Weights of a small GPT-style language model, trained from scratch on English Wikipedia.
Training: 695M tokens, 10602 steps.
Each number is 500 + 50 x the weight over its row's rms, rounded and kept within 0 to 999. Layers, rows and columns count from 0. Numbers have three digits each. The size before them is the row's rms in percent of the matrix's.

# k: layer 13 attention key, 256x256, rms 0.104, rows 225-255, columns 0-31
# q: layer 13 attention query, 256x256, rms 0.104, rows 226-255, columns 0-31
# v: layer 13 attention value, 256x256, rms 0.105, rows 192-255, columns 0-31
# o: layer 13 attention output (transposed), 256x256, rms 0.0955, rows 192-255, columns 0-31
# up: layer 13 MLP up, 1024x256, rms 0.124, rows 0-85, columns 0-31
# down: layer 13 MLP down (transposed), 1024x256, rms 0.11, rows 0-84, columns 0-31
k225 103:523480510540498443439567516480521494454428493521479521514439554542528517476551472566479495498590
q226 097:536428450567498467491503489465449550537463563456513461433432478580479531493471496490560539441527
k226 107:544464517497484516487493474559505477470472453522435454437492493458565514435558451453410536512566
q227 096:532506425470476486469510449505432516610568375503540498518569510513431508442505556514456468580483
k227 104:454398587489430452525484436463535495515477595442487486501471544558439518541506485500582490412435
q228 097:471387465507546468529538468539542494474536432544476445520473539474500488507563481508500496470503
k228 102:455451447519516552472542449567501458500445486470469548409439471518437532439547509485449517507505
q229 098:505572522456543440516474554469571491396533464582554536430422529508477517514505511440493475602457
k229 097:486469429415522494587415588552464543550551433523514506455498465462489453476619621505514439447496
q230 101:436410550565639407566478441539462497482455565457470398514470480497575575567589371577529568452560
k230 100:530478505484480490530445448521454453528462491545444522449480500538466530468598518490470465465567
q231 121:393469510499429400487460470456448539437487564445485442410498556546596542644441485501546481424489
k231 110:555570545576485479562534515477489513487465531428456456497546523533513551541519580489557487459521
q232 104:554558468544470428347511501422594568474552435501553549454441510555491535379521514447454480582507
k232 104:459483429527485562422562458505528570479568530531484483515568519543534532510461533435461495547411
q233 086:577547468535502520491454531468583550586516456469481515509411555482406418457482515502459529492496
k233 103:489482500452554489466556428546423513503570515437541475493420496632472487479551477456583388495445
q234 101:433645439518469537457485461485578536468536487444526419509489588534489519460566484488379486552530
k234 100:478500423509537389356466506526540527550547535502579535431351506474493439486429660463533508514532
q235 101:503491561478539387451352418574386488490413525416479531479487366509574512514427512461527515559431
k235 106:534483469387460518526416559504489494528482609464447455440428583503516543581571519559504440495419
q236 106:518394467536501447455469506492410462492507497556516508515388534504488484472492487545433588467514
k236 109:510496548462549524581475502536499434552570537466423424555504438456512484518523504471423523518467
q237 101:549463581466416534493468547437482522444534441368378557451411484515519530496526503520601558482469
k237 102:520534557524450537503537531504571510488499481520440495471402510504546472506587559488581525556510
q238 095:468507489507448467420388508443453462549491373536541493452536480552449467499530379427484447461511
k238 096:506511517533474420502464561407646593494515474510491521499504459541480476454490482507427533464427
q239 106:488463531555466498441475478466386517524471487505567552463459481527478556505497466489557499469457
k239 103:523431546505486545578408571514498518485621487493504462511546526514458548490529469451479480436473
q240 093:444576489533520483490554488500629516516470460460548463394536415544545488602507564516562491505530
k240 116:492488466412426580473501494529501577493589438529459518476571410478516488511509587438536471416481
q241 092:591545495493412529574458550486549567452461338693500520482457534491584583543498543527451422536418
k241 097:519496459563450543512510337582423504551536481536532577517445491588486509471417542524488423500433
q242 099:516466489542599439426501490463471484519479597467575487467538442418498453494439508395528502514486
k242 105:548428447493421486459494493511444471427491488466467381485518492516592550459451379526526520452444
q243 106:466494512512576556495499470467487591512497463478425470465446551531512500484530422515472507500549
k243 099:468485531441530496511531470512499557485479534473505503439424536526484489527534486508464428503472
q244 095:475459537491578561512559616489571513520561451569482536482462522549445465467550464593568546475599
k244 095:496489443437466464448474530515539528500502480533472537506532324490503514496502541430464641500471
q245 093:605504410461454538507489504503494447520551442539498554484485511484494449508469537450601545479511
k245 105:510467558507502430440620517500544518496505458456441468508613521480520533510529403529450544498553
q246 103:582441528492499399477524447493452496512548602507445521495477515540540537416511555494527584427503
k246 115:478427581419431489508370545415428437501514500577428438494530518480544527482507434550452488524509
q247 090:397499610434552470567488515534420414484497543463509466504564518514571475598473520464535498486536
k247 096:502533454465434453472500510494625506577480513506492488444501477461503603551550487509410562480531
q248 097:641530470472507544534507391525519412561473576517455447428595524531514498535445525513430503536549
k248 100:491447534473484577512444331539373459454448532555448427536536562482468422556485504525520540538490
q249 108:475533471521469429406469465385462492463605477567519524467525519459582503486569619461547352527481
k249 104:469544520560580531529467566481575502528502565458505505484534431521464477446492558495506471455414
q250 098:479531528489491477547478535528470487560513557428459583495490550486462483511477516403572504385429
k250 097:526452460450453560500481505496432488525547424458488454469424520525496463503507458468537478532463
q251 106:493466596452565484587518569397490511501499604635478542471546541516504535452470471591497549480518
k251 105:441436445521510500538500570424556509536520490567575493460552521487490623547506523406518509548538
q252 094:539465389488433545532534413527445477470438523515502447519531615533551540518510517542491426552502
k252 100:512451550522480485681471501559557449495420540529397496505579530451453496528610581485424534482513
q253 090:446447568508546430547499424530447463475549480542529471507520433434563429589524574457456502507493
k253 105:509499565531453370558406548423532506450562524505402477521498555529469582554443420594575536461461
q254 092:480438494500469604536441491558402477482497478546415460557552540453573406472517434482515400456411
k254 103:539541436585497426539479520483519474487459505574402514538572503474457573509373456602478552505566
q255 113:528489511501538501454472428447564493567474507559541443501371471460486516411516504558497466575494
k255 110:548478478580518415491384562475452502462520419598520558466568475526495482459530428575522545495516
v192 138:488547522409525536572570548465442457526476485521492521502520542461496446536393506572511524548562
o192 098:484483440522571531554539464478515528446490539518527506510549576472458508556440501558433501531561
v193 118:476467518503527501491474510426516485475588557496518532493467444487490485548535442435521472577508
o193 100:501521491522522528509514475501522502507493512488543509540518521459489484494562534525501556451526
v194 102:496484495518504506424473437409426454515469501468534459456493572530471566575556556491538523505481
o194 095:467499483512482629554421486533548458575470538465499409410532549477534531564508525513490563472499
v195 115:476425480560477526457496448587605506451409563429536481499417540556542475487597434464516514436459
o195 093:358497468481584435460419499502455500492490540450443563473483457403544374528512523471556465514489
v196 114:506561483542448487453524510543511543570489542524467512420519478578417515503551454493467492452582
o196 101:531529477561468464524567498482590504438421491524510473474554498599418505506495515494492477524466
v197 119:486525503468477493505447481604566510489502481460496476567466491534560472515571432427447535503504
o197 102:425473452566536544570470456509496499525460600375444527491574471421478503517478417493472455474473
v198 128:509445558513556442529522552345454449550510476505513460588450527506475480405473529489450541538485
o198 096:545635443423493488443467546496496576566536499529559435585413578532600550472496506495435493461489
v199 122:472453495465572500541596532510490511519511543461441596560551552458414455391537412540504519500516
o199 103:534454397440516454490508553494463552531532495442517538483580455438440485518513474528522422452575
v200 097:516532524451411540568421564547373498562481535396486572464484487528480515481544465498601574549459
o200 095:514469529452516487499468541518550457617476551521499449510484572525497445398647519447466469582497
v201 104:465574522498459467443554439607456539553521497447446475441475522443447447526488510541461544444521
o201 104:546513553489417557546583431442554568505483397505570479492463463441472494534511492457480485477486
v202 118:497436509495516503505395484508496518455478560468520533523530508520572558454511479543581396492501
o202 097:484563590478496540487428564483381555534568534441475554547602452504576504413511558529546471458478
v203 110:530524500483580514437542480453404461498481454499490455469497564543570486601428561505371480486503
o203 099:505533565508551577521509441490477483428521552480472514462502458552512561446510486408408483505483
v204 121:524495487442537480593489559396484497507494469523576470527560624445531500515524590578494570496484
o204 105:571590483437425464526480491484482402476449533526524492436538547514479379507469479492481470486468
v205 109:481500474476518585465539496568575535472457499469445491478496541501578449524418465463527526477496
o205 114:483473591460463496560528538451380554497478442546533528433470428462554481517547538462513452503614
v206 100:469520450532499488459498443604460549482558531535506455495519465518487558501426417505526482509542
o206 095:493457436510533525504619460529565617553467495465528503544471523448506398504545451475533554491491
v207 110:487500457528493507432585502497440502468500575555446475537443580484525457517425495450472504546491
o207 102:479508551443522514542607531488380481598498541511560492447497510441561479512465524475421500474587
v208 117:480573474562525570495552506601552526466511476554480490456501487540519463514513436468548544525552
o208 103:436423442473476501464573499466578466507567502461467438498475519439527444543472471529499482588540
v209 125:498499521413497512620487506422494466519551475496497491564603504476485574478403476480484551506509
o209 106:549506491606532515583485470436483489445521391486543541447464509464498502519530441471513548497515
v210 115:530497454470542499470505531473512506568480443668487585516508462441588477546529487563501549504543
o210 095:560558440500502450560403567436471553449479498512443529600445478501560458504540531468462563381555
v211 116:514551520486449526590539493603518513475511476409431491489577483530465436451507431482521654542586
o211 097:485538563508528489507523462467424469537558490496421412416533442502477495580527495442472524474498
v212 110:475419540530523412491505527450442459515476507531571450499461534545438534411488473470469486509476
o212 100:505541556504487528547552461481412504525370491427477520422516619509444494500519534513487448490405
v213 118:527494484536509487451525513513552500449433494589581481521467471485560465529517542487460465507430
o213 097:501429612468487455480448393490490522449449452544581417602464488463474473493423398540521524539533
v214 103:478484488512554435497576455464477514495508554399486469503489475493497494435469509511527550472559
o214 087:526441510491482490389536444454456508537448558566535496422538510539468497549482530518418502581492
v215 102:489479480494579514510504505532460504483454549450463452572567567467539475590435574480584464558487
o215 095:528484512591541663498499465471437438539490516465337502552584468481514466519497560513565632451482
v216 106:481446494609514511615460481506541533465525569569559421570502413539492537536522387465549541562525
o216 102:439592487532504396586431502444462574475461533512496470531458594603590452534519458508426485516659
v217 122:487560495526413494391622510539485528456461476482447555499500456478526475533437522479440515414540
o217 108:522568562451493518419507526499533522450557387538490469508532436477446464487525508395519542572549
v218 118:481541441496530502538562472615511572508527492438467564459464556471479500524494514558569486496560
o218 107:527499593493502526486511500643488513536607434490477551503473478488478465509501542415509527558528
v219 120:483448536488546495449410457534538523469400507421528443468473522512579468511541458471409399401459
o219 097:488415507489466427502428402493493538393457512498550524461462504462609489553505511467512418476438
v220 133:494443530487483488573490481455531474568476459430442542512526491444495512490503503552528587445523
o220 101:523472439457520519474479508545471491545561470490541529458467436455456497484527446522570503462618
v221 111:503443539511495492474426540484420483577519493543482429505546455491484518495556509485495598477473
o221 101:516511468551503577577451520519412494639466512460531497480537441424486544482466502531539393587576
v222 111:501525510494528501532586466460550464517520495422440505528568492475528536394537457524454497442614
o222 100:561433444538450391483512504444490443577432529477510446459577450482529533451470473459520474467460
v223 126:506430507476494419430407485415457466480499552466509522526503469462543534521517464462509480500488
o223 108:514579496501546534593430572479428484493515501544537481504453505521470586408492517498429476404465
v224 115:504498476496525527589515452587551513479455520491451507559607519497526479469511520529459521504485
o224 098:540565514411517498475541536474581569505492547449432561574636480575513487520565580391605506507482
v225 106:506516468432485494422470555577587515562493381431493555476436496528514517357497418552533600586478
o225 096:440517534558485484477518450458481492512549433496520501557455401520443579427497528436559482481483
v226 126:538443497536480499439531472588548489484444524422563512523407453502470537448590429490523461566395
o226 108:481550484501530491460471529514513494477491493459558537575519454430383458419504498596460522454443
v227 117:533464506518473505529511514456549506480454514631450469518556515518554589550464373528568477453471
o227 104:532607516480424448534458589487550489409513498541431548573512554573595620443545405544536532460504
v228 098:503507528440608421481543597412481484537475440502536493563506544621445532474428634463498475449541
o228 101:521567474621416470534469501557485526507499530461575525600522460536452530461526527487491512545550
v229 110:511520573452575484609461506527420490462494449383573498590625516494579518458434527529494458583482
o229 095:519449486504479443589478452547512581535658482473521583437494432548592362483412507515496518495517
v230 100:503551491562374537523393467531498527530498536533509491576595428533596545504448425471585569535500
o230 100:518543543526515514515506515422490411557479596449522442560540461461538428484498577512546573472462
v231 113:520474530461470460498454483450529472579516519469493435419513487486476545587568509569467541578480
o231 107:448515530522393475512518504467376470564495574508469549522532529482480424535466535446543501458547
v232 107:492491478428467478502434493500412501566506508498467552481411502479475582542447603555402414459535
o232 102:516462473533524467444579484527440536424650524408507545480556523515546540487542511454490516421528
v233 129:472432479535508492455571480462469483572495516555497507458487543450425430540451516472497498449492
o233 098:456414604488570506456512529534465541671417530526506457436455505459514499470503502561395541434493
v234 104:522525486536488464474525434491449491478488506524520531461454514458518534469641479517452397424582
o234 103:509515467510528442619483572500510518528470475386504514469496564551497540462598529461393442460506
v235 111:499444498531468507493448440538524510436517526520503482533567442488458573542460445435445502474484
o235 092:519493573499528612471456523514493588441413516528511566468573520545569531615589515488541437544485
v236 125:473539510452508505591503502492392477559446492463513558502545566519467468469439582550516449589507
o236 114:532464552559631466527592436493462567458505540415456533418556388403406508507495480544450483519536
v237 120:499525519480506484442522580484537494565515463471523521475540507561457499451413474608582742470475
o237 112:533475451584494542539482409506464502470496480445496533552510526450483501497505483481484522485426
v238 114:496470502533503513477525528491494502475579500561520488521486450478354524509376537439549561496454
o238 094:449476422601496483522583414498450562489507454465466459585488421545479462535444541542505607521508
v239 103:483561509468467505478570399569407523510484532403478460424490504485460379542528478473462444486573
o239 096:528497463507463573551472457482602543473530520467594368529595555458453409530551469526403483484560
v240 114:493508501533462535518550496433461520509540511578500534505515514498356566421472424466475517438431
o240 107:498475459501498559500485579421524504538514502505486518427520573551456457522577508493566527603537
v241 125:498541546455517516578557500558483504550507477417548519469442554486427453452521475580486630489476
o241 098:510551545429460563504401430487448448497543450501471488451534520495500426489483495498488469520404
v242 112:523483481504460474365474560566519528495493463518575476417408514513424522468477526559446525429485
o242 101:507516525534476441430516431500442513447507474565537547480556489469445526495470504542473387505425
v243 110:504482508532512541501543476574417503475467460385563519474542366492378522458441493566420545433538
o243 101:536554407454489536459443577578494502525481510508487498588631479630466401462475505457554541504445
v244 105:482484485470509500594543498456537512483602490481482469447503524481424481534352498497512559510556
o244 085:545551517504497550528548556490485535452502583499523531474533467530602532697483422555486524537499
v245 122:474508522454572524536546556480519481531495461454450536428471592455429468550427544556520642470546
o245 106:547504532518485532457563476483482476534510425545455510444509472559475430552585582492542551483328
v246 106:491403477536512449371500480490511494443517568498588492467499437495499509506546429448485420415528
o246 096:430418470470425412521452529482406511587488607446507446492524537561573481486428470545536535488566
v247 114:498511515466491567542515488558533488520442526382477454480516551517478460400449435491541582589524
o247 104:494513437447533518410500489439561386513487524408467528381454491568535486404455478419486516470476
v248 112:554477533470484535452475469496528510508523470388488606491448472527490439464530493527480572569409
o248 097:418459505501478504381474495535561476562555552503511589524559446547565469493521469485568563528417
v249 127:513447469534519542515419545628514514460435554413515478477480549490471486575491482482569509536456
o249 094:512454466484498489427460440468537572441454485572452625445502511458537488559565522487539454515463
v250 114:530418493493416462470426496502467495525515520467528452489499505472535546516512400538499493519477
o250 101:424500507569516573577448466510425486515482463465566520485536540612542596496494504549358478489588
v251 117:499436472513576502423541507532521493490527510420522489419516486464409552455490487497593470441572
o251 106:523424430564462461469522434496445477444540477475428512521566416422450473440424574497596469456456
v252 107:512509528517456475477483512493541484491476478472506484500499414507475573545497419450386531530405
o252 104:422525525545428461502474419469483454451491385490501422505450457501475510511448471570412532494521
v253 115:468464469510540489328566528484525503505517545476497505382419495479419578483461554533472425489459
o253 096:538498413475480460471516482508478480527468535494555448445471482496521417436563492526461541448379
v254 103:479470431467492513466418607489568515495510472542480548509480496461575560479485477488553383501495
o254 104:450400537534553561460509377554437503468454417495463441434579410459552454511549510512576510567570
v255 133:541460518480454473558335424549507515442536511442522489512475462520571553542594415464479416538465
o255 100:530460461485441458515382458460517517401527547455537465431479489509650528585437481377520457540388
up0 105:492527560468462534538453538446493479484489587525653562416510481559431476563422427518395497618455
down0 107:531503494537480511482524416483462526461518558552486527516545498458435478546481507442569549500473
up1 100:468509550490529522585442515478559346526524513558498448499581483484445628502541505529471592579501
down1 092:567490520459485482487478543420558430508500497515549539437465500534454513503470547524586537501568
up2 098:458469461488548585507491571494505500522581496432577467519540489457520538467538425529490535450480
down2 094:500493524481564558492454589490486446464543472469439555450491507467467483516350531502470470356528
up3 095:453488588524550394535441466502479476507545571487456527484509522533526594548458650472510497460552
down3 096:526445433488530503530512621385534493503438488505410492444418478523568507533577529473420571554509
up4 082:470457434567571400452577567553414523517419537403517526500509485571496586531510517519504471505545
down4 088:535541527451512563528448486481593467482552490538494462475475514468470423485509497507507521560451
up5 114:380403518430584488494442489516523456566479472412525545509422537616542562440600523515413491501493
down5 104:501455442432571480465566520534429499561585467529411529489530510524494476523594460486454471473491
up6 088:547511534529509444527471539460474499496522522502539473438449534544508529471513534451545472460503
down6 094:462360497544452408512438623405555444486534490574579530517493491545454520582518551549495410522524
up7 085:484488507487454493594466397497540462555552458453462490479529539476514499428469444468526487517452
down7 089:417540481453556516544439525408530421510493513500489432457483521447515470474504442538583573471443
up8 113:499406481455467481568444544500445454470531423487542450589478459513510449591511400539532462451455
down8 104:454464509428559520386487623382585469573530520603514525448518466567612541566564529458521458618535
up9 110:519466611487566497568404565462507454544542485498561484474476389610544505481474518464527543442503
down9 115:561419532516591475388402485513462552439471611508534431505568515487472536476408517589552484523531
up10 098:435442446396511486591499481474400507511470496504424469609556522564627453551482458451432499466516
down10 098:570531534412495575454532491578514428537577534547532452423506544532479508496502450555447447562588
up11 108:514443539486517542617473507485401488547488481455546390539510504562544621399445499472579498579497
down11 099:505409467520485564522586410554529534527494565471446508555544454549479528470554490438461474630587
up12 104:482550466519515484449577561513462513431512526526473550467479504611589496544492495477484415459394
down12 105:545534578479562516549474427536466420535524390631479478522606477474542504582577435471497538456492
up13 095:380527508451555520490473420461372489453462446412537489523475403452447478439397509500492520506502
down13 098:522535499467546517492415497502556486483491473530458518464428524428601409515530557484514540512533
up14 103:477541571546484534540455533448490439565472572521465414482552526595497597549462414498509564401429
down14 100:430518528582527478446541523455513474481553492522383386537557459452523537484433424575424503469462
up15 100:421522501506553463451481604479475525509461455469475506491512471487428483439559506550439451495494
down15 106:435505454454512390535529590495523507579503441524571481415553587478560591392436494561454469505453
up16 099:495499495465491533535565469541506505552369474411539515534451521493496477470513482510473441572459
down16 096:555548445518472473595459525490537505592531499516463619495484421457508497620532548420530501433502
up17 101:532489485524512529514433456501496503519504436512421529494451386493496502495511537411488441502543
down17 097:481490506486521525441461465556531486550399512602447589508470445466593551456460432499531532467505
up18 106:532495578477520470479511514563502478528436420409518527488469412584519661440546500468493519608512
down18 100:555510512491503440445458546460505453514525422529503552498482565464409457513549440598497567439478
up19 104:494520557463491508511467479499451500412483487458603474557528513531505530502503464501523519453413
down19 102:555544487434467455559474610524547528526547449523458521502540577516491544411529474452467575545547
up20 100:515465565438455541537480594493556412527498486471436489473418479556452496586448408524480596556473
down20 093:516472582364545458582379538463467460491461509532625446445509530443493545479502549566507512529469
up21 091:477469491441533537560506529565542533519453568466515494484372536496448568431611500457514459510418
down21 096:512473515568520451507547591429491437524561488490598454514512515502505559503427467508460501577500
up22 102:499503568500481517459568528402465445505537529432526515510570500476520530469553565624521530496503
down22 100:547563465520511470410496494519472525507470463583508468380537462504581528541528471477446544564572
up23 110:494458502426572431495475518338497527566493434458590479581541464450510478599585429566535539624542
down23 103:534448554355507522443504612544472500550550555456468472550405458464430567418493495460438455549503
up24 088:549586542521543545522555455531393472561504391444569494476442435478470462582597430434463435508531
down24 099:473460512473454433522550530530589525556454488516471531527486537504449577511443424530437485456491
up25 111:446443528415490560467482516513434476508565548429505502526482449449584572506481523387512388485418
down25 104:513460530430417462482457640572457494450577532540546489521491419511543422455528481501499547532571
up26 106:391530533451529469514476511491395520548518542495443477483456547454513504447472635491387548447460
down26 105:435483508441453549584542526502558501500518515548447525507520506484637499551414456494414508439528
up27 090:505525489485440502518517526467537465457532552454458523597546504525428589494520451433441514510451
down27 094:430526602413599506481498602508496494579480443479497534531603466535524513468523516503524490526448
up28 098:510473539488531479486429455518497450460537491446538496433441499544519429474574512485564451456489
down28 100:466446478424493470525505557447489498510462446599475547527412484561539557481453438525538417556473
up29 091:502553508547501448573487490566530465483547383530583435562472529500555542463482548515574536462544
down29 095:401504548435616547490558492427531518575514446538532504477488516564459477456489391546553548465470
up30 101:478551556506560538498499501483434444625460466440526474624510474564579564477464423472488463459445
down30 100:480450454480492416512499420421491473443601591540502459549507444562581467476454499537476428442421
up31 093:460467604394606355449413496550490499564530396516531439489515471466617583505420416472550450457511
down31 091:505449506528512558545469629406568471439539483447557522489478496547475473404568544429457541534441
up32 099:490542518444528485481510464472493437427407493494478442489519537544579528384545493408536533543484
down32 098:456454548377563557550572478583531487497458532601435522566518513556466503545473498552470454478464
up33 102:497478562416442463568477467458515524458541485465636564506520485458498492532506528521490578536454
down33 107:466496481500439525449481510480494500524490552504505502504564507449558463547487516509489562575599
up34 103:470490551463529454457526568396433512493559540472574577495520473484559520500454451515473481633479
down34 101:537394530469452450452475408540482452580575480585546512524467565494526419484531560468497538515593
up35 103:486475544361489506470451502433511505611408449416560534564439522579431437470562522536524449562470
down35 098:586520462518495468495561463552453506478578414501490489567486540585512423477393557534380407506547
up36 094:438442490489556497423491473534397448494404492501523510463422504559479542458480603504571488627450
down36 095:495478504556571543524546488480497469524476479448418485523472487532491486506518505489434580493524
up37 085:492523510474533478512334563519531450542572488518550527443426534441494485450490520533516606542530
down37 092:480493421519587477443534496501550495457544524447447503486539479511480506605535488520575504498518
up38 102:468551508521545487517546509434474387427486533498534475507552504448537514450468495485436506475602
down38 102:517457428511437464551546530537484502442470469565482508497554525531374440554527453558434516497487
up39 107:504403493479516456472626474507529499503521441492526446468483546557448431480488562443468539504455
down39 112:473536493452431524523473526522499459560468513443484510471477578566546513533529463562530454583551
up40 101:477481533483557485560541469463515480504500437429542425515533487459502442453433546458450447474459
down40 097:445567500458492518436404593539496475410517438527481472452441502415510572475507530432394569396447
up41 110:478520554500551528476474546413461526408502504434541351537507471460400467477545484486441495452539
down41 105:547481450518477502396480479508517430470542458515494457592569455399436518424512470592500580442538
up42 088:514467489574476450497530470551475525552522468499474445472555530530588539508514543512508481486516
down42 091:532455571516551415464479610434457507577488518435465428507469579607565542532443514461549500481463
up43 104:465498502534539457541548501521496417472534379522548492572510560544419570487579481393515572508469
down43 119:560450466481576483444634510471508585530545491521390497450432466357493549478528448434444463495520
up44 085:480554475505485595601466508498539483412512501564538473466524501469422517410469490467492576519476
down44 090:454505423447494394474582540532352467515442489436464520517458517543477459519463482525517484456546
up45 097:476400470477441486562436548476594434487532437518533494446514527523469581467375459425514500622400
down45 092:537469489414519453558368574487443440475502513567556430527560517435493589522530457481491527581485
up46 069:496527515537521522500505546500476459455466543516540607423534506545554481427455553465456474561528
down46 088:535517452535486525462502451543595498483478497521506485536439506477419534473565516482496481494546
up47 089:545492546490496534472485473531392498600508483508560447491563421432521429516484553435509559563489
down47 098:482429480479522497464504544450456420562531436447564502545482515495478566502420454485503417562472
up48 095:386442567484523430591516493520479477517439438479459434486538536516472509454421455482434514479550
down48 096:637512488484410482493500565526640541458477478558481533530551567571520503596596461415519568563443
up49 110:466527464447458437608493503478478542557526423494527540506378499536560471480453490616478505506369
down49 128:493502497458496473495491428406447493570508407541535584486510488534576516483490383456482541586500
up50 105:328549524500581385492572602571493524537488427457568483566487478486523563378499478510407456525406
down50 116:550478469471575475577528585482559509522490473468548456507434518463496580485503508463392503579534
up51 095:419529478518463522470397492482573525457490470422516552579518458490568499561535510485465520527495
down51 093:501534432484531459562504540442603473538492507494544451529496508466482487559467572490552464489510
up52 099:468537518472574539571472473446558460535511533514529514506514480518540504476571577480513479535407
down52 099:492482517487411501523536457527446531429502480494455492546531503495507529509399503517556499498485
up53 115:492527485477470552643504548423497483475511507598583592506498531593543458515539567515451469506471
down53 108:591459386542517537468537451517503525529598581474500532426452543611572560539392458517508548457542
up54 098:505521545483461484483540542473443489478563559425584412536543481613484460498534476417405554512448
down54 097:466422571544543437530550492466442493456476471555556563458554553463541471437500521537485529494526
up55 090:448536495550498440503518460445476463516449485549476499566550535572430488454516531555555504559392
down55 097:503595527522477537511588559512494446426513480526478471451521525479424411527556554434577521460510
up56 098:515397528456589450534572569458503484454534439519533505468572536523485445415511543514537525543418
down56 098:549554429566417534423442338624563575602500598567547528439580509496521480526466579457540526501499
up57 097:516464528505522559467505556504457484434507465462559504503528560574495538448488576482513424469482
down57 094:491517443498516383460525478534492522497517429498408413550515434494444499488586459536474558532542
up58 101:497530521527502468500527527462442500504560584558479503639515568592526509517545481456560535482521
down58 103:495468502519406556544405423526523582521522541459499450403493484455540466518563511508522459472505
up59 092:536459536477428499514491496545467509504516442584558475568461497545487569528439535529493401468494
down59 091:445511528451428441426504535529520544502501518494459432467455488495479436518424454516500440410508
up60 119:452382496483513544573540445524501446404469419455454469547455500473508425531539405558495469437390
down60 100:432474453511546536627468498598418444519418489502485460515424552586545537580472450548522483558530
up61 108:527471533468481468483543516541512494510458505426520480550468457506548555407501549423510467518511
down61 103:464497555479471487567406498612457525518457442516488513571479521527486515590458386421494488396520
up62 084:464596475501461556488555509535488514574373477402503495517540455546478502467512420448514503493467
down62 090:490544542525559487553519511548440454582609575474464508517531580525476481538428525553458565509424
up63 103:461399584521526518573517561559496519546477528532553527472429481503495544588484564519487448530516
down63 099:534420506502499499566456628472462556398571428385442551526492540535553591512487532526487540510502
up64 091:408506538511477534475507551468540505528452493556575384449443510513432540399540600509601489446459
down64 086:377446542440585491554442542417497450380445524521567480545517468536429505442528509540600450506441
up65 101:482549516495534462495542447510508485491521410494491505458545511574558564385428520459464492488591
down65 100:516551615499468552515507436525396507504427527527414448565462431554483375534516478470479514569428
up66 096:554523553494495533499570467535425535539427426461565524545507462478500524520578480610488402507560
down66 101:430461632410420439491482568502424561452567484523456410515524519491426493400534490486570585516486
up67 115:455525439470568470486482450493463418547420455517587469531512505446395521496475494553444436476481
down67 112:552460469491532419528578548465571508542505467488452473509443452536392584525462417464567509413454
up68 084:441571530496487460549482477441535500516469533489447514540515510470451540556460504496512567513467
down68 087:532548495528444489498531463601496514517548489491546476595458527506508558489575513548446520532484
up69 113:495477531509549480552507521567570472452530456459496478591422467532489540467582531477455491464468
down69 103:507460457558455493470479510529556441385538636628546445496492495531542487527537513529507514470427
up70 089:513456582449498508500517521515548437411456484591459494540518508604510510557416536435431461545573
down70 090:457539519435491510557426559472391486534504505424491552512509502477460441417522578515620500526483
up71 110:515494503460480485506553458414432531441419530519545502559474490479431459504530489430523523500565
down71 106:448498502435502541547493558498482546484555497555422542466493440544487486437542492561517454486506
up72 093:523527515551467555652509527486535480463455533576482623539532471544445530542479508424492444476392
down72 091:422495505506551450425434501542408477512502474466511492502552488452503522474553534425471511503503
up73 115:443452531420626527574517556399480500480509475468544532521418483526448516385448512531468509540444
down73 118:478395538424513422481518504460483448482496529450473465455520566541474514496490553505522485472536
up74 112:471447523469516382500535496527510493499525511499581476431643601602525474369505588439561475522515
down74 107:493487550542436510390514509518520538469641467482520454515470437468528624448486455585433559579524
up75 095:471523454465475459566548483490466489494454446430529568592425452562508505499564463434544508478491
down75 094:495498536457503451405501525500550565474528395489530479573491581557515566557483525480542502483541
up76 082:476528568497493538521486508505548453471491559487489473482528525482500612557424443442511565507575
down76 089:521529482532532508532545499459459491535590531533420489592456520439588467537541469421431654490505
up77 101:488485473502489492405489457510516523474411471468414500462511531436475543521554508398529437419544
down77 097:446508482465531526528406499556476530581615550502469511416472486485538461414567519502624419441594
up78 100:452495505538498437477467550507504517436563441490484571462430491541482458495561551423438506476515
down78 097:510510455616479551575559524454532573476407464471504503546527550607429526504563497497559387488488
up79 115:366535497379479541567494544464436548478444499503535508552483515458422522481535502547498533575484
down79 108:450489417516461533550562629453578509468491512589461506488548532424448534549426527495604480526521
up80 104:510483508358543559560501581539537484459509370467526433514475486474423568544486470490530441487472
down80 103:546452516448507486440426593437555490442541536533470543390570580388437459498427444563560543547462
up81 089:502500401477495430484455459571544503507456533436561573606422497537504530584538472507627471474528
down81 090:465509525470501491438481534583484469516575445403559522527457517487476402499580487490524501496493
up82 094:486565547488449480428500469545421440551454430528510474511433429534475575536509572456485469485475
down82 100:427524410466574487555567455502450472520473535517479539526497446504461481508463420527450376491502
up83 113:411561584564588450626493549510466460555534470445480469575489564528482510548541499446415577522554
down83 125:545529506543500550475554529539547416515486440507409488592503588446442488556478537578437544525516
up84 107:405462556442485395503482537400339491481521493507475459426486488474483544460524523554438549480548
down84 103:466495515441547483506530515436580549511485509480481519495479530588505483546504489501490482507683
up85 107:467495474505529543522554544434540516546313477569494540476484560593496559558478536471558502540450